{
  "n_layer": 12,
  "d_model": 512,
  "d_mlp": 1024,
  "vocab_size": 13038,
  "activation": "geglu",
  "norm": "layernorm",
  "attn_scale": 0.0884,
  "bias": "all",
  "parallel_block": false,
  "optimizer": "soap_variant",
  "beta2": 0.98,
  "grad_clip": 0.5,
  "schedule": "wsd",
  "final_lr_fraction": 0.0
}
Each number is 128 + 32 x the weight over its row's rms, rounded and kept within 0 to 255. Layers, rows and columns count from 0. Numbers have three digits each. The size before them is the row's rms in percent of the matrix's.

# up: layer 3 MLP up, 1024x512, rms 0.134, rows 197-231, columns 256-383
# down: layer 3 MLP down (transposed), 1024x512, rms 0.124, rows 197-231, columns 256-383
# gate: layer 3 MLP gate, 1024x512, rms 0.132, rows 198-232, columns 256-383
up197 100:077103162161170111209154123141136166161156182106105126108177100148167136150133135121075128182144111112100133117191114138131173147110059137130125167131190182132117137114101131059118158126129092178172099088146101152166140105192086149117162107141191072086140123131095119105143124136160099167139098143087101134129163171129174127152168132149124163148156096142182129120062154163148127103125
down197 103:136100193110195025181139126186059148140144135102110124091113118131099151113120102155126149164061099119095148114143162139114122140115106111093148190120099099132120156127048140082088154133112133090100146153113131122166078059183127066167143125142146054049104179127169171135157148142098068123196119164105102126112079081102125144118142095113117066117100140124182122107095151134160119119112
gate198 104:113133080105145146188084148159130115145115082091147175152135153153112168172083161135144123103140122081138121070154137150104131164062153119160127153120015191132160134130165150138200155139102114107096159104098117102154057115100138172127198116144124133115128132074124138152119161140116098123142125097120089112103168094160135134172107111128123161092123077163131141134108128149134133122140
up198 106:080160099158128147197055142182125117123152142101094142135047134134117144141045137087102132148132108101101144090109124090120104096117146189114094127143184171123081080130152118159121080094132145111155093128076123159164149138164104115133156117167144113119110108089056130098110102156121145163155120114151131156151150164169123149144129112155141185071077115173105102092127155117134148092090
down198 098:099070115102141118119101099142050132155167183132057119116107094135125127101190165128124141087132099147170105132184147148055161135164060120172166144132063072141091207175140141099113141176071107123121156143126123133143158151201062138119130181108099139108082093155092171122121146148150071151126166148129149119132137157132104145107116084109138098103080182105161138129148109075122158109166
gate199 095:125126086118148122114138155098157161187075077149175181139157147098122088122156104132127119112122132128081073168138082095061098144166126152102139134091102110114135154116110095085131091136119121180126132108156132155095135130197091118141122174137118073142199094108131152163185115164117054121126156086078138116121107119066116154157119126106190092121111139146162072176160102121140115112072
up199 093:098183155077052150056179157111099143169116122135148150199150089107147095122145108172100166181128143119132074113112124163205094129117096092153103035181118148133139121133191091167144106102075074116073143119134157111091153168180098079107174139168116093137148109186085108140086113111134166143150143163096144124141116145083118165138129077107143092054147148145171110151091080145056104046142
down199 099:139180110051127085137181161098155125114095120161179168152075194128109117151098129086099114143084079113113086142098125073188074172093148134110104078160165139111154076148120111072126156102123121122091149112137139132164117151214105126060128104164098091188155113165088099207154124176175139064142080117106102155122130092083185110127081109119161051088094093130139119112092134119130098171111
gate200 079:074076133110105115115136131117140158068165190147170120082122130107105116123088134093132174155116152053075145150116126156141082111124157162150125178146094175178101144100179127093159092120157124174128110136080113151136185098078158139093116083153140128156108102113089092088099143174134093109157096101102132084112142158105126095181136132143063139126155188116216155071134158117142163091100
up200 079:167078210084138140090118146107171102104135140137087102183110114120173137171164166069159148144118103203189100127179132170159154137138085117156170123107173150117156092112134119116058156118164132147180107081163112137155092172150118075128165107119136125109078114098173143146108114150183187150130171127182149200159112136143123142072136131126174167159113139169082062153084081140138109106156
down200 094:144127105128124146104124079139089140148105115118105127104164136137085149112136122116083130169122068161162167179118078197099134083131106132072113101116077146128111131140141131150125110111117141182170097162140124110118091125146172106072106128150166171055033147152164134104104136068067169186163122154124103115144212106152145137145121130138143161156120166118055161143164136146135096063125
gate201 092:168127143173121107181173079088143097172089191161082127167064116136081132099128130108163123154082157083117103128170127090128119055124118140126113128078111089117183066131149101169167107088100102093111134143122110106059137119116170037087104138120158127101168110078119138136106134118137104155103121163114087108094129122139188163152118148153105128103141117124140133164112139088193131136125
up201 087:175075107152095124152149176127161163122101095169142092124136129143160121126114067112109114094148125100130102132119171142136155110093155171207119132090140113112121179117104118072167099125118168140169065097082129129123131130159120122173139054089077192104133131096076106110147102130119198119151108117110191141121118092103064102159171101172101109149065102150128160109102055159147141182090
down201 099:141191102113091140160141125113068175135108120148096149098106098114173080146141136155150113080117113115122109104081128081155107152110159072141137086133137161173141173122086089124143162125168135152175144096113115175149146115164127073162135083133105063090089142165174093137110110065171163104163174111142153124094127090181138151103155087118190147162121168105107115123181108124156152117108
gate202 102:107154156040071130163118146104096176182173169135137116138142111168107148120109193155074125193162166157145080179157127079130107149138174152136109137097140151136163157117130124184064118092104135098115162194154134109117175147136144066140126128132174089157117135116102117141126163088115124069158130176156122188149111175143124129136165175099105144116150037118116129152101117121141124114150
up202 104:091123133138167100183158105154116122071132133167106097108197202123088135114124110112090103123096190127130133110162115091116145086114119085114101187139119090100150119156123099158111128133128165146134069102158126187114126062126153098116175200087166182135148148074144132108122161178139114153127113162111093069080206137134135103117146088135096132157117163185091116117140127133146098138109
down202 097:162141111129113088147089146132084146155176095149140088172056147140126135159108132101171102158168084151055108185113160079158144129108057149174085149112156131131171088086108125177163140132136138068134099138090145196124129133111150061151125151132128134107165103136099097132171143133162126142152094119137178184100128164136104139157161085152088133104139076071085108090065158120155137114193
gate203 100:121157110134099126156127100137136138154135126093096116096126133085114138115123115160144135117117137113087123121201136120109128113133127125164141211155185095138118128127131151172146111143129154142123087077128115143163168096138088175150127116109130126154111156148118145079109177134107144125144152134192136126219146145196163139075189148120183149169112178137205128159172156148211141120133
up203 102:080115151158131089149120096096115136119144126098152106124103154136092163087074158108155111126147122112133169115109105117176136114137108110166111183098110125160164091167105143192129142140142193110062122156101085093127106170155142177143145113168130198111184115108177093139070167175110143140128162119148073132156107098112095086160121132136150103162083156184109130168132127201164113119121
down203 105:128159141176106132106162115156143148168125150071106126129180181140115144120109125184131112169108146100120121071123138112120119127165086149170126158121080119170145113159131132134126135118144107180116115060132092162145134115082115118153094117183103157168159137135107101109079146137108075173143077168147097144115138147140167129095085152124124099158160089106121144136184154199146131093095
gate204 124:102119112198149104180127152107176113153136118070062163085166131124131142126107144136127119168112097164129162095168131098120168102174073150101133166159088123192127113092178134139104107072124230097114118085123124147109156160110129148160158103154026111164157177121168155125158122140068175193173193139178101151120098095151179111124152099133157176144101163120083140149077079152117109134142
up204 110:122104218121162186100154169111136074159165133165125117087088095122188089078155136172142042091177151103047091171098089107146107157178136100161177145105114090073184079131118109117154176136141133112125137172219159191141109130166109176123085156103124133139139155172167100070163104112102140143108134152141147150110143176165133095073174128122126141112117048128189106150154066103190134143173
down204 103:090066124175177076117150161125153084074143173109123118178106120091187136121138139141128128088143152091131127185120154104123099105132106108116099139171112141171150087083042134112148097129127163131071150106063137158129082090117120139127125131145126079176144129201147146126098124109140165135139169104141062169167083133099179171137161109227146109079158057123136093147108109177093142100162
gate205 117:155144087118131150141184107117114140124124120151075179132118103141120145123178163115159097102086131139119127103128130141103133122144130122139120137079095135115138127111106131103161155103142129147153115129175193139134155099094151166094110084119109192087112128124127069109130140161128171117155152148113067176080122103103164080155167094168148107112121161110100111161083101121075105060118
up205 122:111146109078134150156180127042146109103068139168130120118136134127108157115141124128133127097113178102156146058178112156110116179127105154164118177107117101151152140102140138135224138172083104114102083089149142093126115128101156162115092125124130132142128156047110071107137113148073097148119099109086144165107129147141158104164174123162159104132078023149100066143121106084115173185112
down205 108:157161102111135162101150112152096141114166130152090117122112120176133098141171088099117206223091187119131116074126154105150129102109090097140175112072133126068108131165114128117148126116148093144164159146145184102070088159082128134123113150141121104135108137125176126080125134141127129066146108133119158149086083138119138139136130137164172068169047144159109099171096116125108102145094
gate206 106:077095116099138167170162124193151126101148150166150125129107140143112051135091086186152084093086132122113144144159207115126121146076139115132125075094108099109098096128092129139168155125159130154089172159179137135097156119112147203097166159141105109158119104159142045086147094157148190141045178129161123133095131121136132143159122078088093121152118108173111132125130184099154082176203
up206 101:125127116132181196079137130141151119080088185096165124115078126094131109166143198141126000103105135158161107149110081102151099167159136141165124169138126126209161105150166137173091117138094070116110089070125170121128163125088141061146131128171145115140150045123094145113107071071119185113122111171125094113109087106105149183136119147101174111132097209135125168116149089108146121143123
down206 105:125081102206182111152102163171176176093143134141179129121030143178116135103120114169150054099128129098119061104099108100097111174156136103133113157207149103133111163088152155145130034173128120175079149176123091143110159130130138153121103071156105080146159138101154139102165173114118120142117156187115073207130085115062121117154129149066157191101160165060145186127163157163145112155150
gate207 097:146128138145158129140079088094143185129128103134123111109096108081087138119125193110091115087048149063084146086076092165092122063107129145148131104084177120082135134100096153143166118067132106131103099081168142132160139133111095100075134114096099117086088133097143130118123162088115159177100104107079076169135096037112123153102098139118097133146164121197164151159126130101124160160149
up207 104:069053162169093132127132117111058149162089127095112137097124085123148062161131126138166155166185147097126145128100109170109138103156125103166120203137102111170152132113153130153161141162144110127148098122116121143085123106088229143143074165105194130048146084144115147070152094187124128078122147104135134150141173168080154092125157113147195120113156117131171073126127134112135144153143
down207 098:117137148169125097082194119100105124135111161114138145165058112138133148099079137093160116144167123112103122143085091120117115099139170171141208157133123121083136131097130139111142170154141123114109060076098124124074098122098159105098162088177154086106171104141157122113188106120152145165114121145116132123196127144105104087060183098193142139144141104165111123083053119118133099157100
gate208 098:143106151160162133118143125165126156186137168068136112089075130090152129074167150076123158097059139093130097088124095132186134130161142102081164082093102113130139117140134152142115081115165119116171111096123108108199170130132097127139103126127138195105096143122189056100111108083145133140100103131155144124110057173167142133129142113148046133054127120144198199105127156084160161116158
up208 092:119110064137100152150169097177119104114167123146129129114126062184052169113168160168185174097114136172105121094168107124160210112174213150067091101088120136119117127143162162199109070140159151049131048133108187147104217175135202143129129096169089130105144161132206147167063138086184127127123109131212164039135108089153127169064157108109076167117089115198118118114172145099139108114067
down208 098:150176045198121129124112098141141155099153131136137116120103125127162153135151137135151132136135117120084039101068079160119095156100116119132124059119149142150122103109060119159107117087098148141090167147171132145123121196133136097105128187138124138175141168080159098201121096123114084164091125141137156111120115110101131147174210112117128130179133054150117131031129086141151174090164
gate209 109:103168123141116114122131152154153148138106068161186136099135144075069109153138081181104123144109153152099119168164081102125100166121118097165102077115103093157120126183084143145139143095106155089098116073128196095106142094070132115134177109174138092149162141164129164067147096073141182093131149128104101141128108149135121172149184124145129117122090082117108121153119104136144082145136
up209 106:177165137168131151105145111193118129125202141072076132064163134115157162128131131175098121110134125156137066095102155134170087088145152068158135158124119136161165125100174107161105119193122154192125099223151150094107115141164053118152130142097085144111092093116082119099114172133169100154120129138152150123134164091154144112139147069076050150124132162124120128136116130095151117174059
down209 106:138133070163100155124171096149137176119126181088127163062192110101112125109116123196159114116160124095130120149119115064173175089102166111135127076160091135128151161129079177166134099163143066177162092122163162141099080150154082082128129165085081110154163142129123134087149078102122106081084108091113168030148113140203121125142099085090095116125134090146147143116108128123127124146118
gate210 113:092119125191124118167142179162139061147122140162093184042099169108100048117114082133120124085149104168125155115125112102167166146116086127107160137075089104107066112083117102128167174165147161208159180103146138116072171105133187152114159111137115122104169147074092090154112154184126141147125118093129104148090143089159134149130119127181126115127203175129138140179069128170135131107151
up210 122:140101189100095131113046167164072126217124127211194160140126128118097157145149118100077170153125123107098128132155094168211166132105078172071172103086121061153115097157130132145166164127113162151129121183158109118153114135117099079170155126121159130136162134123152136139136162149135153128084139097165143122097095161086149140128105083093124124117177145087085133136139028096133147067144
down210 103:145183161104090108072189110106230141150087144123120113152121171172154132158180077078109173081113159123132136117065175165145057124130189116063097162106164185140091126147110167118164151163112129110168106074099143052155123117083119158162147150100135133121123152121186127125094111159126172111113127114112134151126136132113134144126146161154086182082143117084100142038150097103163165154122
gate211 103:126110182079106123127100067131186194103108114195119096130112138071112100065145156166155119113138107135107158091124117113119112052107113085130102145160159178160137162127160116161163174153112104168142114076154162128118110137111211154163187124148166140118182083072174132163118128176093087131125143095114078121141154135130153118124109069070102182109189107124064100120084181133092133167143
up211 104:125103149105124113065193108103093142085167128110143101171088094152152111093187141142131159130096089148169153161137134136146130128125120150136097070129101094081126153136162039075128113125123131105115127120106148160123150148134132126109133151104095121103140042178086088111124156079157159114053159149163138197074120180138108124107123151195161127136130127120104113103178065124104143140145
down211 101:148096129151125147156131150120130098160106157132142127114124077128127114107138182117143090117163144079143120173139135158141145158174129075131183101121113116099158151168161118112111095080149111199161168060153113168139131114144133107086112077134127192131136084111204126076129147112100159099180080094139110089142121178094114137106185111145177108125074165139159130121127099112170113134092
gate212 096:216146166129088093219142178132102129127139153188185144118098119160093078100087114106121139193066122086150098120153142091126190095153079121161118155073087129112082105171138096114116069114122102128133096093104073139092132100143135160150140112132152178090136137136146098096120092152098128111150126135168146204069167132120128057183137149135148111117111147155187138099158120142154139165146
up212 090:178133116108125102136123185098159112133103130132184133097136142188144132132166127106116128191127163110178175110174119118151112147119116125121135182163118185118077141141117157137134177165145096128131094091094080157193163094175140145142116152119104158134056162177126111140093132136114125131102137138131121106102109138094145098088135118106136165158101165120101155138138116141162138090129
down212 097:176099115107152090062144150101142126194121119086117107133146127152131043133084100119134158152132161114154122121114186125104130104091133033127109142131078148107101134153087108136101136130142119113134134143128160137121102125125121119101125152140148067158106094104092125124093101078100094099128166169152095116081108196131143121216120125105116138134130138099130138118145133167145116094060
gate213 098:135126116162118131115093107145162121172103117227083131126144143099119137087093152172099130146131134140049078132080086117160104126092090119098148157095117134149130113072169099107129127149118085125130133145140127111087133115079093131143115106160135185148147173161145106133155153156153130135120133087137141131074116151165097120128155131158097122131063095100149135111099159157186141147111
up213 103:130108160126146142128102163093084138149127159145088122128176118129130118119117114173146118107083120163131105167146179113156126176079128157111149155163109062132077154199105101144183055143073123119135105090108129144141144167114094179104147170139104139137053096124080189069089147157127132139105223121187114118114102116206141102191139107108140136137100114111110146157172093143124116094161
down213 086:125102131155172080117088193136151090127099099154070138108127144105102076154126168145105092118113133129140120162125089087164128132179144124108165138120149101129159119076107176119099175107087125131134128138113133115119092129108149125106162146190131093100132069094119146117139138161156104137178163080151161111113091119124083150099124103095126143085109088083136160104140124134154166170141
gate214 095:092135103103130124144137136134071149125083133099107159099121180106148081107104107101141125075150119112181112121095077088102136168085116120119088135145164120108068099076138137113126133081120161134108109191123094125104135165123178123068174114115144110142154103175120102097126186106132109155130048153135107100133165128194114173162179084177147085155124170194119143114168139135142106074145
up214 099:222152179168122151110063184101132116076146101185147076173116081124192135103211088185147135174156187158094167136100172123100136084115115157110170157146103128132183120136108115092202077167121081116123080050114157145138115141190119116172069183106135100134103134091156153106164121098078080137085159103130084166141084120160067121145129175193109150100064108107085085075132087163158158138083
down214 106:187175206136140096124124151136093115071067139164104088116124091095126146164131115136117123164110193158078183139141143053200117138102100105166153139168167127116142152150143111062113076139154095168169071163158099123061072105130148127124081157095191078120148134073224148095119150149095092130106126130137150102108058159118113124176094169174112110080099096089127065111111102109146129114091
gate215 093:129142139145136096165109168104170102174126149159086159123162075114108190125125113160113164122167104107116169133117120120101115096123116156114128173195109130104100182169102113152128141106102155125106121162113130148128094129062122129175114126123137109161216093107110153135101097059199117132139107162134092112156085156122144052141151119080162184137129130117142128174160137137133116106143
up215 099:053131158108128132159141125147100106139091079169142135143118201147153084150130164119157079137080169118139141154137107129165157174076048126121143082066150134167130110104166163080135105185180124151083157150154105082100178096088163077088153154126092119126061175131116117141104197110123122152099112093124187104114148121152111183110151081153109138110145113159178097091142089140090104129130
down215 098:147140109136105133175147153177085159113069146132111100133168152134132157159114111072068137127163109191151158174162128148107163164150102153131125117166078082162141098105125127120150085143156167111131149055172118136086100089090150112101195139107107098190133216165091144134184136083173090044141182150141119156151126087159113150080071098127118104152114138112095106151146139113086065119109
gate216 100:131107152119156163120056105140119105156113166087080143122135195136113101141139120176101099107148036140152104106074082066098176120085095102136143111121160141167102126091077099153136079104148169065071165161119153109122118112091148097093171135106133125170147173125115147169118125162077100126136192089176099188108115168154138117148118096184128121124135161063084145193097170148112142132097
up216 098:076150103141098074116116125118107122115150124146176103128141130146152117115137121107172142116159166080075109133180141204123126135182124144125134138140123179129163139128156130135106086156161116169158163146191109119128122136159073187179126122134094148130061151136109171140129134090133148162101127178167140102090133104145078174139144164070157125120097122098167140071173146095102127182143
down216 101:147159078145063157095127154192131124146125170126156149123052141097182153168155095147106153065126187124128141077134140153127149149157110139151130107097127068161148085108098144142133101147093158114118177164159163047173088151120087205155093144158073093122115089063165109123127143090086164088111101100096144096122177099125105143124111133116173093120078084134158088155142133101131166136096
gate217 093:153098175112109177140128139153171237125106105122085170119156090122101120096098068076107099140153173108099145158124107096152140072146178144123108142126140083153115159131169123151095083078137153104115117133129113086079141083177155103134104065185106196124093112121100133187045066102113096160100124141139152135076101195184112126132095080146135171179156130138120069150143145122116116149103
up217 094:140073119151170140114051155193139177136145063130166156141141104113089146112044072124112087071147161114122085130144109094169184129145212085142158155134112128164104174104205119102123161159121143139138086108164107096105111143120160122143111109142167188125149121146108092162099134107115145120158136087130133173102159167187122067111128110165150146140191101113107121147157054148079136185113
down217 101:149133192134089079087110145147137139153115091173144149130111121111155077134143138123182073068234127153079087113148114147144114151132184154103125147136119154147123086126167148102191132106121142150108162169086094101146068214112130110112139102190151159089174120147080119136162103153131160150152093083120138184134127137131169152154114136165167103163145173174156220141083108121098090156157
gate218 109:097117143099140129135144133161145193156206131091118098123101098116170076116198082168144149180089108113157159065112098078100200147104147137151076098096105135167165171139163146177172056147079170103151071079132139155128117100136089140105055137124100145180107089133126151110183102120175100149148135149174045114099119126125108098146170104182138117081139142104101117129100088142116212183114
up218 106:146114095188150099143132121082081157124170090121089086172109118165116151099101125156150102151113137116169137080123101072160154215154153132107113134092101073085133170068148119119176128074137133130089123082135164113161149150143153112034097130136152118149152158144171143071089129159116148157117160097131153130164113126142087130099092140163105140182085152150128151140127138165111161110088
down218 102:137161171215159127131123120056154137117117147139132102099130112143127125087144100164092075114134155151154119098133064104152111179128157160118135142093138089112164145151068144015127134160122183162101096066130146158089145098177125128153133169136118137084095143156132104116130172126157189148156145095194155106147123130116104143116130130135180096159128123094143141172119070103165105162109
gate219 110:087166118152120094105152087143161056150113126201121109135144106109102122172095070117132086127113167184100097189120118152144058186092069070107169133111162127110081148166096165109138113170107164068106140117120101166098078117049136082172140124185095109146143152156175137141137102155117169139147214107189146120085144101149195098135171113127127123089099159143178181140083159096147158115124
up219 096:106098090155122134135184074100146111169138100126187134095084103136107053084160113179067129077134147117100111148172160165154170096074124114189148136107165112062181110077235095146130116203118134076096090106113130123037129043169174137163115111112133162136124106132066093181150145107104148199107084118112082165158125188128151105095177106105134108078127118091137156126116115136116133130165
down219 098:163106156196114126110079140159112128180112123129111126183072140098104163104147135197091158108130163103130145142154146087045173110145164095171102160122105129091179140064135138188149100115143143153159098164054131089139075128110142140109151116119117137177175076127087172113175124061143156174142140108124066199164121158082122075137129103104151114087134037147095086088144153129134094106141
gate220 105:088170113162165158176131140131185088101138123106112103169128136176086171098177100114166071134127180183051125113141104127111147146108140144097084107103131124069167141135111078133114088131072124189139125096162056175165174161143127104139130142166148082169123137102155046117196148162179143075141125104167105150151104179060041121140116096154109128104118132146122109168141133123073185126125
up220 107:138161157138097124216179143165172106095158124149119112157086064138125161116156146120120130130185097114134169141146144130121071149102126148147151179151132166170107129140144074100138156173184114136133136129122133068134113119148113120097142095177149160125139098150141121108194156142161169168113055169095138106112110097145135176140114160133173115128066131170105087053105115187089113170142
down220 102:123178143048101139162122104119120132155178141098104107076155122161132046139156128162102169110103144094106074134143113139067121119108151109123143164176104162162030154098152144134086176105153145109146100123141131108087102113060200150133113119194148112138166131128094128062108122159146147148218182154116176116145106076200174107068122104106117137149153162147122120116069173123172119129136
gate221 103:122149173118135077130093174138134112115145117102070156175106141077149182142143136125096130081173081078138130157103113147093102167112106088192066090103159105129177175046151101156087115122100125203112143155114151156103132130197170175074116123146136111136136150155115116137135093090027138157119092147108054072126097131131118100113094113114116105112105136113122121115098128176139131136149
up221 110:088042108097110128139087088092093114149117193112103143123145110066124098133117076145131116093127123127170097093186113103128120119150081056155116093117094129134071163143109128122147171099087079122161113138159139130148140142111151101126143137144101159091125150165120101168068113060089086122167085093120132220108105110097192153158120109139165178138094103104158174170143050137163104061152
down221 101:143205126126168085134126179124147115128140064090112152188097128194091128156118145149201131140152047135112105156153148106064149177085090095131115115098110091134125099096145118124096098161101112099158155166113128141085120109164083191076095095101133122179202057113078164161144115085156173163109098166124148149101101169141134149093129159122098129130115124129146077114092118147119153157090
gate222 104:089095145133069135112141119124147088136092075115094131106190139136090124099059098162132086143177155145100176159206112114119097075145103127107091099076093110114127132106175076130077105166129153085121145088129117111125150106113185124124152123096107119072160153099108103165155098134137122191146113174129167141220146099126140110102073112114100128103051094108128158130132132112121016164125
up222 095:085153110137148150116108109097178035120098130185133201169172088106092156166105118103203132147141115113124136178126180136155064130125157174099150117084129086154119107146188019136060129170152105111095123111127103096101135167106134133129147119073092109110104143133124163142209050160136186133119097172135149139182155093088118162119119093187094112104145213131123103124133125156080093154117
down222 110:120129120115183145188166126081119114093089224172096155106088102122133128094084150135188215155148130150180181127156182120109084135127120078063127120122120110111137149155123104106081145111111098170102162144140140084129163112118173140134108055052126125171118137085113149175172086136181077114124160126145166122126227160111160132104184098143096104130162131140097130064126124110108139176068
gate223 096:160146127105129180128147081102184172172164091181074127118098176110117112102126164126088130086124145151176119136136127140059110182022057132120111139147113108140111074190137082139127128137112149145160130167160110076143123126084117105156161154119123105087109115101116141080120052080185105135149139127075155126160172098130110109181132103134088143127130152146149126194122122145114136184084
up223 095:135145122106118185140175081084117113101152092157149147128065054114100160069148120109119171118173152144122102171152086161160107181099112140126135172055147120130114169134092091114140166097178088124155127101093133105098117079164118133145150112126103116163105119123181121070163093114134153145135147108111117146149156116101072157138145084089083141134131109084130130125104099154151142140125
down223 101:145172126126122167126180141107108048068107134098114137116112083114114153076147124092169102133116146096122118164153098115184161136117123136132154192048146125081118135095106161142159101139150140095161128137156130074093127093142131152141090149137157120148067079187168163112175169120132155128115161080098156096123151127138116106148156158155165105095194124169109114115121158145121113094137
gate224 096:076123130149183182152105124134057111188103119156087140124134197194124102150129130126140156145111118147156045153160102134065128134107117235144148125106100112058147117107187175138153086110069181162114099117183104160139144113108069175072184168164042158124140149150231130161079124128140141145142139036080122144138130132126164136123200104174144145158134097126098170140092132119130183128147
up224 086:150115088193165147156179119119093087177119194167147145130142167177145127119133133147164116162140095104159117121150120109106156102134123151093153125067146057132132095122122153169108097082121107170105180132100133132174113121137112138099147106147102118191107162141192112145114129138124109136120136100090137134105097135079086126102073167175155188148189096094122159078104154114121208111138
down224 088:134143130110107089101172109138132177041056110121107121138121165072191142143182153098112134151147164182123154137130118102123130113119160121171148130156125171152182145125124114123130167113174122190173069106127147133121111139140194109125159116081094151167100109149086143106121109145169065179116120112115150177189172109103145135169096128097185082123120211127091139086206139111170105095122
gate225 094:135125111117100149094147135155165134109120121129140089197067181110095116137127175121153115121145114114101167165154163134156059199168147113130143143187111109161107078131118109130157062138168148127121128109154208127092089163172169142160121124146184152141158156132165103174115104147130145094084128124138139119073159073073147130090084061138136101059115146202122135136072129129156147131191
up225 105:105127120072103125142114109110135138157196133107160165081158093169124087145143134125104146140137112102144114123087111156103150152109128146147156115051118125129140145048113148101103146069138092130095156144159060153157130078106093087122107151143136178133121119137067100139121169088150168118152109138096103114147128184139105123126201124138178125154164073064122128081170111119130115126112
down225 107:112130150115156130128128109086086155166096099169195156095151091129182153165121141151148110174160142061151087146108108046146151172128124130118137153092122115148179127098111156057083140066074131079144063120113148069169113148129106125147117136095157118092137099162155124144155099072172100120110133140148103101162133146097140149118135077134153054129121159108071130166158101148087156179133
gate226 092:087134075178144080116134093142199128112133095192107133054097115127158123100068211119127083174152079140149121154196124120060105050069117142114128089186104103139138165111198109143115142112131142145150134182160127155148043130118155091194125073136090148185121179095090075109075157154157110189096107154099137137113138176156083113182101117129119166172093140130119136122174123127120153138088
up226 093:093098125152141098137141129091135123139116108110134164109100130105146241096115151074118134135151155139151135140167152080102115124108173149111116091190118072140119130124157148123085158129136159149130131127136120137118121125113145122147139113089119193113133126115105100078148156163140098191128137103120107199137102144131099126142068101069126102145072089181157108178122084127143153098098
down226 101:092081094116156143174139094091152128144114140129066112060116155050138144163148140112174126115114166159147102127148130146146045159134173128120142112195059113154164137120097118063088154109096144151109160123111118161113175129124129152075114092090144200179106141135150161048135089116189115078143127121079087133165133120152111174164194149128154072173116113120106096137103095090145170161101
gate227 114:084138124121093118101113141165125052159097062154160139062121117121152147109177166208154144166151138182054150169181131120127147072113113142074100100189108159132113162151154153059136150110081115127100115104089130138071109122152141097120099145099096094184103144150085194140140144152110072137114070148143154133148161181146104097158152127058134092139108082140131141135141098097119165117147
up227 111:136134095142142115143182144145176028130142177125134079131123120105094146033175097141112119120156130114123043173180143134148054157122116126138139105155142102138144087161136117129096163139081113124114093045079137076110109084148134149195122117106104107118124170128130189110129113135163102105137132158087097136095152092155061116111087118149110131113139096091125129140154131134098148111112
down227 103:078178123145133111114138107136131120087065213154177138137133182113096153110122133144120166109088163150103163179146112101031174134095152074145201135066082118149079105193126169115119136174076145112142145158130133110170134109132097083204119157125145105185119121225135101149167175100141147128155118128159135145142054148135122119095124156166166108158174149084108114190122136163103130128131
gate228 093:105121109120133125144137142148152072134125180168062092061093120160088163056139061088125103046152042122140123113071078192115158141146119142140084099119110125114143140115137201117169091150118143099094117135123119065131121187069143127125155176154121145076108153135140097130166125130133157098057131054101075115203158167074150132127083106161125127112097132140104161169112128080108173146120
up228 092:144196078142157091128136070172089115144095185089165101097102133149137142115127051093130115080135112140126105083150144121116119172127100140122091102073158107185161103136138159095130090103147158135106147126111155182075139125114151054183173139107134060120122129099183144148159121091096153142075118139088085153192138184127112120200107169129098133134105179053127127167083158116110147140158
down228 096:163166122155187090148130121174118086108120116149172069099114090171116175121118137172141123084147079184177125087109116141084077174177073134054180107111106070146172100182153145114114151140085115168167095205089104141167110119142131099119114178137131151149136161169130211126144187142107163104102059120099134132134089154093114141160130165134115136150118137100162100073110135091095115166180
gate229 096:080114114108155096152122168143129103115112149132151110122144183118136066163136103123080128132133108189122110169155133131166137131091119141107163138119137166138134127099104128238145084099028121122083157120129189104112107242134156113167105092110085131168116170129143134177111120117114124136135153080175129143095179089128151176184109125126090121152128110134110129150122218108155132145110
up229 101:087088203117176141141145114115078193114113153194119095172143078140148210103095156172074129138097171168125121139146142170114144095096142119110195138127088146140161102146173110152155120133100131106150094094121144124052128136093104128121128147153167140147119161155138172084143143119133141153066138114112123166116176081090123158142197130157110122103156147119111075089098157145115183097152
down229 099:077219182163171123095109041111084181146092125157138174139095124140125139100138128131153113108129125065133131133108175071134161116145163111122076117086126122111104104206153140112142149093148109131150119118143093123103127156089125151191117169152099159131121163099101095096095115177156149107121116104122102135177134174149130102145196101123117141109157142106205163105108139112123044140102
gate230 100:127142128146130193126159150168122079115110147160076083090165142169113106177158136133171144061130137136151142144151138132127228059097116127149106108081101192132140147170119134107170138102124164183152103121153166140162129110170183097160163192107116071147146121125142116175100117140137107145130172118151088136112090142083146132179103086094084111171143142107085126175108157125141095124094
up230 087:135098116114140209104105121162142070100127145105170141085102092092117095155122086101098152122118175131153125147150124090103178090138171089159155157136093131119073098129108152095165148082105117175147107099115179103074140117184135162106136166124149132133094133122151126139097149170203152173152155093171124175203126145142131186136169112101116128149168093123135059107119110149123144138072
down230 097:083082135149151152110189118136109112105114132097119160057124101169173102154170126131155138086115130114189073131102170155128131111131084132155063161208143122152138055082145148112145099139119062120093127098159169108137177142098134156088104141130207124053126112095145175103176171181082140135143097145088134129208181160121145189127131122122137124122132154149046159117116139104096168119109
gate231 112:102126087086097176097103120107164124138117066147141142104126188105143138206110051160110120064155162177123084145142122144105119128106085141088169191167125163132129159076143125124164174131156087079155128134113107120124114115146120118157096123152153118147125140135070105145145149068141163103132117149176098103104145185067123115175106098126137143106148110077108158164090121178069120185091
up231 112:149107070095110137140157131124143163155164109108166113117066128101105145123118106098082140111095125147113054067125075109123184126149097147106106120166160145125133127139181117139147128094138151163133134080136114150211175122112119131092134064100154149101109113122136130140169101123103113089196162114125191122190145111144167098139097132074142058165135129122128148129164135133140178166121
down231 102:102135094164074186135147173118103139152087188152150148099084145129155131130139128064082119179128124081139109099137121132122156114141150125089202102167162102089101132158117186091175043130087095146181150148118151175162082129164091124056136115112109102117161159177136153128106130179187139120124122180134142104170112125128121124162131092137176136124111174191122090094160136088122160142067
gate232 097:107082155045104104188078154114091194123103129100107115105073121125168096120148168131154117136127148147146125083151133062102110144117124125117144142162111094120176129138117145118111134116180129084173090124142128114091072139150148116129158121216086114142122121145192168121087127055080175123113128139160166167092131083160193126094100118145125088087126129160124172155131094151161132138175